Weights of a small GPT-style language model, trained from scratch on English Wikipedia.
Size: width 256, 2 heads of 128, MLP 1024 tanh GELU, vocabulary 3695, 10.6M parameters.
Architecture: LayerNorm before each block, rotary positions, no biases in attention or MLP, untied embeddings, normalized queries and keys, attention and MLP in parallel.
Training: 421M tokens, 3582 steps.
Each number is 500 + 40 x the weight over its row's rms, rounded and kept within 0 to 999. Layers, rows and columns count from 0. Numbers have three digits each. The size before them is the row's rms in percent of the matrix's.

# layer 4 attention key, 256x256, rms 0.215, rows 150-255, columns 0-63
094:573541534441414506486416505492508419531430491560481499541511485568419527568464476513581536451519546560481476501509461494509475507477540486519466605577446489506500460512466493513570543476480471
085:457451473493486507474490487521451457501488516481497507464515513501468511482476476467579524534586506475494589458490535454466507501499556454467530534470550494489528551517519449489487599441520483
102:472496492542494507521501475531500468494484509439558558488479464593512480443480548472393553540494499517492525451538478499462546555511487509494497527520534470532484447488516476534533435503476497
079:517503604475513546436531510554601494550457517539529463442539568513506582515471558526444528521506524563457507527529507506537558393538429542535517515558529503575525504508514448499533526544501526
095:516474467454508480534448514499517519471469532523543436519503527496513481513521555499520483565518535548617480481484469479455508518453497548517495482522509497554447539486550515513464451513508492
089:495477440585495504526462444487481490486424494585479484511420511410585545488463536508443435535504509499490483508469512443502576513533438475505503522434522509490500518454527459447427429468462548
092:512464485520560515451436429546486429600523521519534546461550448472455571525484570539445479509468538511514510474525559490472504467535394453535517540539529466563539501459453443475544525542489474
093:502513530418518479416495521437469508550409482552553498475553392509521462489566527443548525479467493482490452592573505506425468499513504496465541484483483494541456519502473572512473477497437499
089:520484437591407525528478507477441482499480484528468525519467503544484476456479531581470513477433534491524428527512555466538560553459485406474466558553514529457535480423514472495574500479537493
090:552494449467487559523540550467464480435522476520478563515476488510515477503533558507486504474485522478574551520500522509473538502495513551520491526461411471564444463447494561511512422535485481
091:519435480486420560407426528474543469522454556530537485439459489558463474538570472598475432553500490559483498532457515481561483560473513526481521488489508426503515489447491494551458444533540482
099:524480524460527457569509510462554517551467525555471490525566468520408568523523479533572483467461570507459482478503553497451499429517561500536516498502442499521442572489572446475500553504519532
102:501501425505530464521541430467474540533571488532448511460518459400572487487527420517558511459543460541517508445525501517523441399553558549531424445512474523517497521457483457471408505555552492
099:524489524454527496538479465456529499458491593434638516487521526497527529532492499381452462478530490553496501482513458507515537546515527482481508392542542490476445472511419465507467476505435464
101:518541487510516443505541457503529531587511497474540456505539479455471529473439453545451535538504402484509457504474451484518491447564563528474469525505528593458455488527486466526480513555497514
108:510525562500472580524469516489428500444490496542470516464508490561489508531477469495525523506519510455440497527463557500509537550478555562562518400519416599499505527443554534526493534485446514
098:585525542511508513585523496501516486467525524579536520532523472471439456556505575501457433476463496484487460490497506453528506471511441495491481518478450421553515473506499540545590499456515498
097:531482406500534571580438509506516531508519479450457502573491466529498504541515520512499496514513537473529425499457545479439514512465465530501503558492446450444462497516471530480492549433579504
102:510509530515520559525559534523489493543458450499507512559454472540505557474399499535438535519459422452519498539564615530493480487479537550520559474565553452510509530560469456513589442502531474
120:524501468487502540482491491480529465491533489539546500521569485547490455449527514485478428426511566430496431575553521539531447473479527463501555451523552477483515508501474518458482508494463523
103:508511513481550411487549481560539459508517466417547492509500547539484502519505496499550512507521493489516498558542433553474465496491577528499539517555469466470501480578496516529484559437561486
113:505454509447482497530531500519489499430525493437510487559561475542485532526425513528495518472553540485539511507534500499408450452508514501562465533497453486557500532502399489518517598435503492
099:454498524522455556534494460428487535474491505527543486464497557516525474567470517521500521462483479479498453547518484488517500461483497447528488444494512597509500539538448557455475494428449510
098:491496487493561404495439470542522500563486489492451556489517507413488447522497463484492512504459490472502498531491466491482493454498533527425494504460560589525506548512519483476500498423559511
096:505534523397531471464468540506458528556490500480468472495441484460565572560462587478540501519474500560541450484585527514475486457535536448551488511572558480547442463582519445503511493416490497
099:455530470550513460500529432509464515478478512467589526498475517490480453557480504475490537509529483485500466454483483591487458507543494478488532502467537548514495462442529507507489442446485467
101:499496463529498503483530544390477529489493571476506377520531539505491500415472514536537513468529541443550580482503510468442512575463453515437483523566524544495425475505457507456527515414525457
086:507489492493500468465444450531500542447561460448485489451460496445548527527536501402497461513535446552509510492478522502541536513501587452489494507488490553503463562553523522457476515542507427
098:507528455581578546507449506487545467457486511478492508501437463473482499483485539585517482488469459537542469517445444531448481429500498378549559491513520511409491488425525531572374493497508496
100:502495479526486492490525510496467553468529476383479533488533538497515490535415466507503563534555446547498531458468507555565435468508460497579486564468488470533543552558491485520465532457499515
103:562475524513517507510581611534473454488492430431515537522499458569442528520546551552523536416518491426459412544537488503506462465503488454501556459549540446496469454508539464547496533503510453
102:540459455502533452579533495493464501472554447387483530477411476471596477544440467509488510501487487491496589477468585424486468503499448488476551528424500533485557526426555492607526521441453518
095:505546522455419522449483460554515466505416426521511515457517466448499509495436525481543447527467511512604484508456545510509404452489460535515457437511521467477520554568439517531475518539539454
109:444556507493476488543462530549473531472497568555520489518468540514511484429511492417513558535417534502500528497455499461497551517516407489557494545536480507521542497491474495537556540487520488
097:575619462484540552482584611456534490478507478503495507470506506551504497556461507473502481449412526479560538524555576463463534486535447518448524532538565444445496519507484512548408504419537567
120:463464572472521498524477543462525537539481500488468556489574523509538494471469516546451475428478496435536510536514562538523475527516479434520505470487478564477473515469443456515526504464496443
103:503511446497546480454561490579502469483506479521482477561496494449523527491478499478502541541470550491507534495486430514411599541549559516490545533539498429504502454550449504532422446438533504
107:481500475492488510492490481510419558437485538531512525536481502540404587517517477496449516472491462508462408461477509473456477514537540488519524563492398560575550540429521647444517460502493426
109:509502428419547542445481546469455451495500518461432498504494581444528484588537509542561450510458409473546485578532485508485490490529522532501552529567519478543550543539480503548500497525504467
106:510461445527538508529492473523473519492480459534451481543522492476506437494438510446487561481557498544555514425442502484467440439474565420477509509499494499482532478506487422507558515424554430
104:461535451518501466555543402560470466475489524513450490426489503438512485568433530500561550504469529534544482514503472494438499523556473527450509486465470495528493531495527508533453409515601523
103:530487421477547472424381517540566525481458510469542483437497520422515511494450521534553465524528415537588407470444496498447515522494505520505529518421426486497501509526449476458447487413556468
103:500498569480487499448445496494588465512500491476561516438496453524511514492564518470528537443505477491512525506489496515493489522514484483499460467448534560479535508463539501550452501539539485
104:513521538529424469513560465563477471523501508478481520491524495475525555448469489472490517553457472540479451469522575533519515448539468527528582501469559495467460514462515528538464467563472494
104:476523481495555426527555437437537501463520489441534487482504478428527509517456461461502520516500472569508500511543513513441441500389472464517520501485463505507469543503473538526540528390451485
099:539482481479527536450539466461535562567487442513507528510507603515472502533579476454491468484517504478389493455570563445481502471510479546489457556510500500512467441489493497517484551418492531
100:452476514520503477450505562464472447471507518547501489489517519476550516498541450497571532508434503518515508472562551458503468537423505554501512562504543539500473541503477504469480588521523483
099:584442518515486479550542461547448429505571498491485487538528518552486564417496456507524506479447535541522503482551459474550490471451502468486549614446492512465478508477449488476514548475542438
101:507506503515549453490548527509554482469556505536561491523505504484482504532414480520499497508529462488546352551536468523479476487482501430488461426496515530546468492458531512423454484516469483
100:494431441462480568537525492509512474481453400485521488528459498544461512503490484586505510416454522453498450488520519474514501531519515537453487531460527472507472488550536577465529584441564501
099:530479449503467549500411545524456523466461503500531525506512375461536512467489459481471526551469458521509465522549519503525548509495399427546513500549464486485533510503534517489537455539458519
093:517439507483447547450442546516480510498499533469505544532410588474484535431460570564502536541453563413528532527491442515523534530453578523499536440506541517501509510505527499495465485507556470
096:507504590571507519487476495488493563508440567470501500536522532520475475437413442398470522463483494540489496523480566531503511452496535543485475516582511485494526480519464452497478424469459480
096:574509529518501528488498495527513493540462513505461447542464490562467456543429445489519531597522496498486518484530475495582519501539476602491494500554500489456533499511517501447547553506478521
107:517508535520465519540493527493494504503521509550439469510494488497492588495596476461533610460478439491511474475499471545423521507472515547567518491543470454501577515467519451453495489499548439
105:557431522476487483516494484457471453521457501516535507451476489490523511536537506510521486466516526473528405530511454561488518549490545491455470415459442511488540541474553507511454580526448510
107:447532424546491515517508431571483580476526529498483512488482468491455565461507406504455554436459459513495577535486495472476505513523538432475456472497483568526488420531518530485439468476577539
104:509581449421500531526584484520576514504526488472501493502560623516494548531494475463456446476516500478476491513507595516503395484532547518491479478492475561504541434547519566497494485460513459
101:573516482521484598510471544478543434502480483540521528471545517540571425562493589480528492475506543527547441473496486526347467469525575536558524489506552562489480459493577517397490510477516437
094:466539502512516512498499523488499468497469450504508498550493622540499507543506491499510495495566507519506404484496496488544548493467485541387480466500472474480461516476476521514514551521510428
099:468544531513552508482488470559445490506584536609484457487560502542470466482501513441614508448475503589503528459499465470538537521537497493488490479503476526514532569479429401495422486513533479
090:461505489499481473467500511523534450567562436520416461491475561495491551584497455488473497563521508469490481559476404516460490535536551498510570509516517450555455463450562507537522543477463510
111:549502522469532581549434468524508492546509445568488528463498484563481437513598455567559440485433470504483465531494480512541421583471529547468527499581536517488490505573503526512485495434471471
110:586505505565423526414498514473452477484498485534502430489536489457439527565485484464520468488472512517500514465504484442529572458519525564484529521509527491469493456520553524538421454588536445
105:404521473505499511482452463497499495505493528467572467433430502458489488449512491490579499484536513431531501498518451467495477452466612514478544482478541487416468488489527577525427441548514549
103:479525460556511552493536474579526498438557432507538463516433473482545474449546519482471632598431522501526532540449495515557538474493448492412547441515583538565533469460515517498425532537510470
104:539526517499464506518449511484419515488494470534501552495493449495532492566509451429489459491492453471482518481513549470592539583470533500475546540428527514402429594481483507513490490477511500
113:500457559479511493526539432508484560506470488462481560504460491445552553539541488532531461543527517481451508539506542496439505475547523486433475542490475482553467511554463511495489463524465553
103:511494516551539522508463473506479486561569505446519546439487491509495488515551514493486527419504452531538541431432486529573428490536490514509481525517493489481510454519564544498454482536498490
104:532511520470476417484518540595498509585468409521588556559565501509520502534533439419549488535511497529520504463553480480597450494510565487551494511484502485534455503515387465508522474554575426
116:530489476511479536563475490560512529535479510464549491501548527467421633498471528551488557491493492494495505473528406466524472497432531498547483538524494439506483486534554436464500472453533522
106:506489456484494400479482461464481443535505454463480519509506478461502523517417491532546403500527479561417458429505516537441527528550508494425561548461502432526477516539504523507515482408549466
102:466463470495534498386545524539455517426538462499456484505430379500487509470607513526555538510496467515523509507565541509510580569517488446482527472507578512449556550511494411555444487529497450
128:465558557518463546466494502498467496484483527554489491524457427529504587481450516521506524494494491526484512476530486465509492429503549521516537427420490540495517555518473434491497504541494494
107:582475557463539543547536525498521491516503487518394561486551543562579544433527506491414468492468537509515490552475599596538472513510533481515484521504486456534565528446462532552539540465504495
097:526466464537525442494457464462541539541470503553496550504544536516508510456441429496502524473591531536555521533459585524551502497482544561481454436487547460526468404464477447514539460498553488
115:499475497519549431477489471522591559465504477503480507511489507458544403560482551453501412504479484504531473487436511483523387450507458449505491516492460507478539520469557530498489480474492536
099:491486496469561500454517561485567484502487498483524458553512550557504448463502564499576520483511508514537465487500498507538569522477522460468478439524530516576558554569549518483499466542430526
107:503496453423536487544558472467501498598505503523514460466542527494502439513507513492522488498473465468457490482465500530489512454488548493486454454569486576538510520465430501505477511549483480
099:498553500489489515501477495529491530489463427463536425541482483532473563483462488568498514510454494493576565468409445456538506451543585518499519511474479436517521473512491554476464450517466428
106:538455527462482578543486522469504439475570454465501505468521439559520538551559475509483445486517525445502495506493480504527523500446460523567420467460499512514503470432454421570514497562390520
101:526482539585471513525528507449491510468498504485513509489465485410536503467497463474508491532506529477477440472513473497481456523439455532475486413451486523476493443498528448603498483512503443
101:497503503473497523488530481535454527515531539499479378497521486500455514496497522497499498440468461474497545487477557481550535428502443539484489530429490507587509508504430520595477508530493542
095:501528584472581561508463533534442468439427585512526594474499499465442442484500430453487543480499463516517524533520483537507458476460611518491450493509513465502477461467463478432488475490500469
092:539470538471480557513471481505421480545606493483495501512454514484410452490514508467491530524455544455543456535492488528569506445538466494494530524515547536516565473479546483536472426544586457
103:519407519422475505531437431525534503480573463519538417495506507484488496557496466526507537522516519516504537390460387552499461419537525497474528544568475564509509470534507495462473527430511534
087:475468531481523508507442464489516548488439479522488516534492537507481505484477453474517514532559498528507542459476499492408502493450514507491507563538525455528436493562428563604489546514558444
098:467469497479519478456524498520451572453423477489485466473482483502487466487507483426512560523483456483472522497469481479557519607550463596475590534448546531404455504510554429476535454539450396
111:429524524505412561498390538500470484496525528430499483490483521573433501498497471487417467452507577540509479498423458421498510495489436533582546448451467486466472500518566459511555466473502434
089:579601470568505494476594538522537458526494519539575515445466496491519479505470475516538492538478484498442501469507539486610407466488523505497478506514530498491546578445506530478470590545501432
111:517535501447549505461542516543484493506525468531515492435497501420534555496501550493507471518502444558514491487455442479504503491537424464554465487565475518527471477459473466504589471480512521
107:504492593556451399512539563424524543500536549488430483544575529464503456450434496530485541546402493503532522527544551500501442475547433574501493515473473523517535552497495428546494480494523513
098:479441500459515571493536465509505485478448445550503536500514522494531431482508580631539521531520541515534460442455497508480493448488431474509520500438492525542553480530489595490546562464533459
097:546486542553506484513469437551461466540548506541568477429511574498453512501590406541452477505528529465512502487459522497476482490573441449477451547517485478525494450461515562550475497523462543
100:546501473491551442521538428520471485491503466435473453470470487528475523467554511490528464475539414479504516489489519412511574402549487469526505490489503455475465467468540478454476502508550489
105:496470419507495513535549503468513528457506417550481477519513489511478453493477488577479409540520445543496569469510460481502494444498515535458505494535526553548556481475574493488470516487626485
101:463506479567510472545454500400595467447491514470495487498511488532524497419511410466529448496473524573516462487425514536482503489545523484473549541492491476457502565466501475509501437535459509
102:480488436517527523548461510507506487487484531525506539548469606531523470475457448564547473427503432457499534508539492499533478566524466562525561469461469517519429470504553505499531499463501473
100:448459499485568399516502448527531503491476496546521558503423511452507529512498538495466525527582483469423481470469487432487492524473538476513523491508465442451489501474472424434533494465522444
115:478557499526544483485513460535550484477424514507507486550555496472429535481455542524522466454518527560539433452453478506516484442520492536448506521547498466525516486560485501508457494495534470
114:531459530494506544425512515486462493541425463536503519528525483480543435532521526473466479515478488432467480529494576473581504429599489448465508525489487549481490535518476533532529444593504456
100:476511462525475526501485504482414512452498533453564459506442521488451510541464496483525532573489491527485499469462457491513513538514513502482564427490523529554460493496463586470545524512496453
108:451521466512462534589444464445438477486534518454470465514504461536524494501493503477464535484495447481579530510583496480394457523431515533473549448553431442492478546480421512516547537510471541
096:475501542513468421518488456564504552531518550415520435524537565419528433474536480453433537475477447496519582504546537445532510527513523503535477483524457541478589559477510526513551439518493527
109:453517548500475565489411539443517554420435487551503505409561520486524545480482482551433498511461466554500459512531513558460536441443493492492500444481517471534539483451540459563543523490476504
098:490466405452491451508525472467487451492420503520423533534492485460509499532485486522502606534474510556492483469522472484486553479444447547489561522528562529479468425456563534471511603448529484
# layer 4 attention query, 256x256, rms 0.221, rows 151-255, columns 0-63
073:529425452479486476484565484492539531527410515463537518522510369514529535479455455556513516556534551519506435456495429472436528505474513426536409519478576491496440474557550493414483527550488510
110:469467539439497530514508525518527406412480459523518415550484476443485555518497491511585464554480526549565484567514483506501514467482490451485529577501516485483391490511575519489559545552493519
083:479533470507552505582429484521511432596522432464414508490534480527528534502509463487527511510456453436501487517443519523472558575509572607464462501464476477576447536494521528495520478442474471
099:504517482458550504482477505537498504497547489437547464458552496473482481521478490465573476531532541486558533568478495427543514513546503532425521458545486481475467529491506487496574572541502457
078:501556534525559483492507516514528490556451507547564473568487547471449523477461529461524438518469545507501549419434491483512576422515437543464523587441513558507507453489436524580433501559537496
095:545548482516546449478465537549477522473500437458482414498517470469475439471572489401532559577515504487454494417514467527483477555473452505508518579519560495547486534535490550520472421472573461
091:531407516472496524388492483473506528551477562575560521542467551482448445493433487498519414505566575498513494502496535518537566493442457468526511533537518509520512484497493487505433570584507533
108:500549470594497490490448492564467524577493536496494485448447591503539499494470498519493468453495541412451472476483534535465481482529507508459548486465547528481506544495398490529448519450539549
088:541461508514522558405547476525492459477501460530513519516520494454541450522513530480530539533423437555461489526521465525491442492500481485503515515494552447520476589468574543502518476500492455
091:503526500441476515507436500594507531551438530587454523486550500469472521584492558569399529569537498466491545498491531555497549500441540492465434469447462532468486481528487450565436389577467546
102:528515466462493537469468440520520517505470466616509488525492480521488464410506487495529474510535543526528447504499530561497507545538415443465487555514536483511491487501502494518544471497465531
100:458525430500510431436449402498529451480501560455476605465500526477554453485461542483484529469464504490437456438474507478477531484480468465548467472449572506514472490513525518431455545494565535
101:418479453528463459477444535567504469540551502490511580477499477511501487523528432584477542568512547510483532437505504421533492557480543510495480554508509506536529531517571443485507516460519514
096:566476487520502527532518487531484436477485522512530496490468528559498490570458510519525486504498475450441505512447476532506494473458535472460567491547494499474530537450542415539461578523514565
112:476494485524562434503549482530492497531569505516473462517494477429591461516487505480553611513502542491452549503474516450466537511492448405428544482512515558414506557490501457446395599451486531
104:560566514523535581493507447500437574491496523478487521414439527470527513515485545568526447454573519500498542505530445529521515566499516483492450523479489482561482547463522485448503505533550425
099:473567542467485530540527462530517480529448474470570455479459530483499496444556464540529511494439515492583513472525439420451520526543544460502492472523455416464513503479422478463513499486474551
103:484586448491503459518485532568507535541473511425484516522516526590461509521595539456516471398552477504512508583548453492431538497497555497471460477490573432504463536517451495457472545546532497
117:584468549469538457527537514486483577490490454474557551505501513513485506513494489552519551489460464453540542505571534545428560414533502515494453501497502503574492469480512469470511497541520511
102:529474456544576495469488467464491530553448486512468538474523529510473525488471465507495449482520474509499530479536455397445490546503441528464434456532535455483481523608611487526539485588443506
095:529550497480608456471493494475454468508463546499449557526468527431503457529481463474463518506518470508530537499506472538478549527491458517524450547532482533461491472441525544541516498557478542
103:530438504523528504498551551555529544455426453536488505557510519487470523560523491552477471531534601543458515489555588486517515517531509537482500451465489577472483535374492457548444497544521501
097:464501554433428467482448555592549552541436494480475511521551466529424515475541559523491525514526420461516411510490480574546458557539433492518425433515460475479513532522489502433554484466553506
102:533404465521490566482484452520496448488518504415494537582519507515468555531547538572479498472478591483482540502521473527515475498542489498497475457492514440424537491482486427518490448519566530
109:473486496499497457464503505563530468491485545487515521467427411487503506472411537475495486572459524472467557454499511455508526625511539513488501577552531489564465572547465470506490491524536548
112:453456498528500572560398505529485503539501516548519505511487528511506534460501513483483515429459472447421475488496437492471470567513538460501424489493485549479572488427477458490446476471464544
096:512490582636502418477495502492525414536464454473554531567521476591537570491543525509467526387505455482516492543517507584518482517445491489466432524544455483536586415495515578483501502542536504
103:449531623519440518450494418558531520510544477434464597493560505446539454507459524517412476572479513484578540498417457501459524489472479523578498468531493431550535542479496513512494546503443474
099:498494559575460499429502492564441536481481399499500555446467468476515540561488508455498489511486550514554476523446442449523461511505501482474489544547496473469469522506463515513460443570461465
104:471533473417488542473569516514502497433554480528492427560510586527506567437511421476497447494522476545518485523588537479534471468511520524504511510511457537472557568533456537444479456424509480
101:463561520554503452582564464430489525564434481507512469555426492479508554535528494478580443503529501495522497523532495529456497507529497479460529541564500482486557503580526516508490556546488518
099:538518504502583489532486400515527478525529464497385481499599512560525576473512495503500470499531517502430483616489454464472522464469511529468522475504503435501449478559506477512542551489450530
096:478476505466455516508506511488504560479579420471488472467475515495375539486510424502469516445580507485459490505531510482492506457495446518431526468507443445539563503586474494531423496510612541
099:525540502541469484550488448515516527526486419496545479464604481471498567512529498502486568517464462501543384544498433572539497486439491501571534559473394487548456539479615496482509474546565524
110:513486509508434486518499469502453485402466457490564479437481468460387514539490476505494492530460547499528478499505512490522568551507570457438514493459525466502497498472496407449422409544468487
102:500556465518536453520552505559450488555515475556575559443465453471347464455547519505506558507496619448497486476509491518502513409435453476560596529541461553513476495412546514420534524532510538
103:520541489440536577474554559501536528518526619488467387460484485461539488427521491533516530543524502444480584439480526563519529522459527456540546561514493541468459526554470519529573502526428534
111:471498480492562499509526435488543456486450563479470473476490444498526505568570512527440500474512477442487503575567497518468457459452459469511541478451500519524459508477476534537535471510482519
105:444426480471515495472488478461489400511519442484527439536488556482474444547489487567471534428487482469519487477530503446503474531525521501496510501465521479459554570487535534507518471503495477
097:506494545528510485509453496483535552488524480485495439530573532430525436514503535467510443586497471493574492524527539436539524492503451503467607496513447528485464493536535457490495468480598510
100:451517484517513523487502479502555479519437434514464457516469519479563559502447544557513546511470589521511528504448443568453564461516527507585540547545540528467462451406542524510481486553441589
097:525517481468543526497498505486561509589467502523472568515484517428554541474459557443531485598545506501489574492555482518575531467452536509437528444477506418518501538514490517535554422544502453
099:535434558440530544516536493496475541534531567491510589540542495502412434499536444499490502495527543481520532538468477479476481521466458500514479525588493501553473469530501485513520492454531536
101:475497522554575496506509482460518463480483482497505577570461510514453540543465490472537462454539494441544561465521469515517493515534493501513543513499499482517458428435477483601496470530552494
099:523511450589490474520543500549432514464495508455520492487485503500502444570530539541499512513499546505559475464449507528473545460520428511486487530469480522532526453458514516549510503525483533
100:507455530567468552521578434494446572507453568507447538541478502559439484548484532485520543480520476507445444505482466486499532435486537526554510539550508527493424481463444496494564495521467529
094:439450501487491456485513472489460556564532468513498560457485501491408456528505504491501572517521547487491473472540571561539515464553427477481484508499492442529483460527470509530510536443473405
110:459472513572445503539446468499474501500433487543510525501551528487590472496508464490543500503449487416474504516532545492551511486555483491454457489487515500444505446499505475522475487418462543
102:509567509464604473479471509522483534509533552548425505509490514541577458451442562490467557559508570526515458459487527562487532513549469453463453499536487481540423485487513512459526516528460604
100:435480481474484489531506543522449521481574467528547427548506569447564486505459498472482489560484495469517529463494483508540528524514467455540476518535485458480513501504467515528507489507526471
101:492513501515468505471522494548554476505425500526557470485500479444494497494502437545489511459567462525502490561488501464593428500542487532598540564416526498524548451466511535466514474458467545
117:490438471471542477511447530476496546505425531528451492517473527478532462517510589475494540467510466548448548556442403480483530501499473487497512517521503507516499482489496480504493526517540474
102:409576468498543441513550526519507464433566522575483491481472473492504452476500499501502440425517487504464461542526429539535551496442422460437493503504529536501511534485453416503561549517557461
103:556510579523521424512509486545506543450419504419456576440500570487521424479521472479461552466497498485489507522452514437482519546579536458558547420473571537484530441484564467442556545468424484
109:439473463492435505478472537468497546443496456495514479523529495475560483518512557452518473403465481545501589536467456548473596516523462515483482506533435483520555564463451500491561500464568503
100:571513591505545463512484495464502462504517411490470483517494501419516568446479541433463506524445458522437526497524498496531554610534508491490508481492457431517518526493479522566497549573447420
093:434559525449485551517510515424489495529522521434499484526480533520453485426501563511551492531474474567496480482478571530565558490485536530464538446494497456531492499574589461340490485497436517
105:571373479545467491473522500392509569507513507475533523511461516459505457405509471436514425513511488565448517521491475508573556496437507507434498433493512484516500501460546542473445565518422472
094:471506504492480532462555477433486522474500519487515530491554527583485519462447419511456528550558520515496595514533524534468431508448461453539539466504530497489551528428487513553477483503483602
096:552522448491444432489549556425618518551454494473447564455571493508551485450472505490489516574549506462559469501451451484500505442458485520445543533450519483458491492494508488418491491506531496
095:575496454423492512504538459505564455468477584533563560461527443547513579533477432487466457453510479590530488481484529510560435532533433527491505549479449474534506469588545466535536477544472521
103:552515541520500527491477534497575458465475560486501463524513496500492492531463494445544492524491502460563489471525510472463547491435434517495432421473487503501509568547565489492456547470515451
100:587495447471570580465502467543476544489519525481534450446507532489478528486507458498545503552553539494475487487484356477498504555436407497460577473495538481481459560497481469504556534535456454
101:496474583540446473524471516545476481535457473497465500541461479493500485524618531454514474538559515480463470437452480475453512467503512482514501500494440473486479443565493529500456533380564600
107:528462506531487473556456454551523536463501497509498464486502569499487433490490494457485570532559534512480484495483450525522505547537461514542524511519479479492490525501462405437483469565529542
108:525519416474557493475497519458463491517483531495508508496536510541485560419498471491562546563459505356435487509482423567521505460559535478521517470496518518564421569530482528484510582498541491
096:501527550555518548448493498556514535532502518489523458583515492509521524441423482559439507508536520458499487425469534539564557454488488436535558417438476594493482572519506513493508523472503505
100:530530474486517459427478548468510525484472504497557501547495491520504493495481499534459516531479496542454520528490475482481503511487553479523487582519478423512519511446523522502618486478538492
098:487505504504537545523519494453521515493466524465536470432530461509531480524544535531512449464462489544479500458476548465459519550540465529481538475531471491489591564423540521452474491515500495
107:472471444510467448455485553498501499489521504511478488497523465453483493499539481481494565419542546440486497529474469566472460459482479514532506481473499536474516490478465471533470608453561523
103:475507480446459595536443495557460505498487475447448403519495499392505505504499534432509446490457518520451501473529529461521501473485456459490476451493462445451473497503481487486469562500440508
107:455516516373447598463553512496539519484460465486509536533513540501509528590451451432504552489422566526549508465538486489470527430491496538486470496499504456443557545477532510516475564481540462
108:506495563494507502507545478473491490527413470484415544538495417495498522504447528486506536492524416533519532522524493601446498508449558492434474584497518442533534499521500492495592470537526423
101:444520538523377515462438441518506490460484517483501468472486542469503477581539497541436557456486457526482491524537532495489483503448438540544499497532561483505475510570495522504525538497545511
103:482571469563452487499538477574460465506483471502518455568439536501454505560460519460490479509517537545519449504565508477551471474532521503539469543466548462508520548529495488469482473500432506
107:491513596516439514503477566563531573477464500443503485428552583499523569490560534507523512497424511537494501556488514454502480458423521541473537552501413498451443567477482579533550500482500488
104:452476468525498413517491499521537508540522534531433508476493472538536495478538488505526514458545433503485555463509521510504444517494565506509533500456535481489560513489508533516506520490452547
099:479484511561571551495499432514452523436489497527592545499527535481477512480494501516463497515467454479532504460503516489492499535543530435421471447513463492497456468482463484490512502535564495
095:551525521499583583527499545561509461490510565498493514489492461538461523414536461499513506489533422568475476434501489487543448472437506476497468472466513524560501523509471479443489519576489439
105:471568527529541610475466452478513567550444552500590552466461460497502461485465497500498488488458519497549547447465551500470453446546555542460595539471448451475469432540518458438502446520495438
109:535521448460433472426394540544508483491511520428500483525456474498477423562572478542463492504510513448496480535479441425500442512537474436534542427469448578478519493517532439451468505476521519
104:531493522440489633534518614489487487502476472520509486457508549520479576497523440520434537498534452428532513455480513481499517526469492522435478482554509528475549543489475515497513512446504503
094:472393496496492479521466487510563445439499509510477452417596498558521527577492492484483429519488492574462450541536493553520524555507507527520494553523445531510458451509531500500492476560520490
097:541549514483482506549479465551587519542422463456498540476452456481550494509491520459474541507423491518519527465509515531545491511514458540526498490589430490466522432526462515481488574511488476
107:545504481538482464503514555466491470496534501506539470489548558466534499432477476526488528514485508487514455574463549459479457555455476525514542555478480558503526470438594490422490389563496454
092:484507499481480524553499525505490450525444559462509539552486544578509483524505494522415439532504495512472481479450481521486558480505467480512502418420499486507487451506557531451399436526504488
096:492526455482471529536530493419535489526545528620487446537466545530558477483547472508483512573552532427490510415539530468527524443501545469460464509502645516545581482505549486497435522504521458
104:558490511468526522554538510464466486528471497400503513585480475535451526425521569510495512562458480462538457369490552544522529474532548499476475490499532530524509474462448520455473496441454519
103:502531457487551529432527466565570514494453530498480507483483508495473570429589532519522442430552469451502498516479511457438448499491530548491509498484480591575499457470465442467553499528539540
109:511477478499476467508525513511543533499452480460515540553488492529518475509463514489461416452450472496514503522484498464527424488516459492509460570567579458533463445516491579517486464449485457
107:503558479470511565527470473488418504453537505482459447462466533487529563505571499491502548543537436518491457522456519482538493539536551526492488502515495359539485474473443476532554503472447536
103:447448512479468560437501474497533581481464478432508514550509558419538507460524482456564528509513572596498453588543510492558491495512525574506424515586511462520451518478510470412459431548526522
099:456472543450486522533531515543518537489584498537459498517480525500500554554499518465442498505556507541479467495476451541528422476519464575565465433509457517485552504499373496507552500498468498
105:494580556509499529427482479595493551522479442564528505478532509506519391515545461497514451569508519503522472500499537494504531501488483473449487488512482453497526524432511491419413505419534564
104:500508477513457436506531500533497505516442530533551500508499529521481516453466567443505476501465523472472518526480531533525506510404541518414510495533516465522436419503510473427539502530476505
102:595495486458473547487447547511450561522478488506493498517553566538520522540471438535470538520486507482578461492493523472519505524487501537466546451500494495484518476594508468543474501432618538
103:439498568488445510516527561468560438523492474518513447447450459458481472513495486447428437554603529483540449499541520511485516513494595528495477462548512495498532503528419496452444486465527513
106:485526525487454475492542534451499460557431581511521473486519497574459420555430479502490527527484494491497529510458499488510446536464542545555474467535509507494525553530438471485475510379468503
102:473548546619514559493459521497494539442486552510480549465487565554489461490519511486522484459502458494431523513475470511533515455458512477454484402420528544477546486533504506506467579431548453
120:539532474510495433462476486540480502606596535552515555448477548554562515502504403557467472491499537526496476542508454498449458507461486478508484470493509534478513481506525507528494523406462514
100:543435454470486597524525526543492509565515509511467479497556502450520514434515536495487504466447535529505437443456568457586521426436502528502454454451494436499503504429474486472477490498512395
106:519569520524450432469476538497568453529507488487486518497478459535517488568510490497486460502482499505506583504412488533463534518485539544439386537517525506530427486519532457508526453553470512
097:559434523536503553485461471460579447539484537493495520514527522439511440455421452482502450530496518447532482529520503515516484465430408490525543451551543509481546520546503482574495544479489545
100:555583482475507466498518514561437478553520535511604467450469549463460501487480527453374543508540484471507519528475505502553564547509499465511532476507497462491500582437492473513502461408539542
102:528472509506474478490543469495408521563513468523529490542532504572540497486520516467473460464498531514559505478523545474531483465480527514485461529448448553550524392476488449444470509491417537
# layer 4 attention value, 256x256, rms 0.178, rows 128-129, columns 0-63
093:475523497421473457491505497509574523481457531509413462535460467503515546522462554467469543441563454521482472555414533433506450464483485575582503479519540474515546448432464507512534510489500429
096:518519461474516477555470455551559431459541450493506403496479507521523537539481531513501451498543470486486508478539524454439516466520431432487562478521503514468467551461481482461491474535488476
# layer 4 attention output (transposed), 256x256, rms 0.17, rows 128, columns 0-63
100:522504485531498401567423529498528521499523448468536550490509544487386446537456487532504478536565465464418477523523447470473494464475530483551532461532470519503451532425484550501577457472517505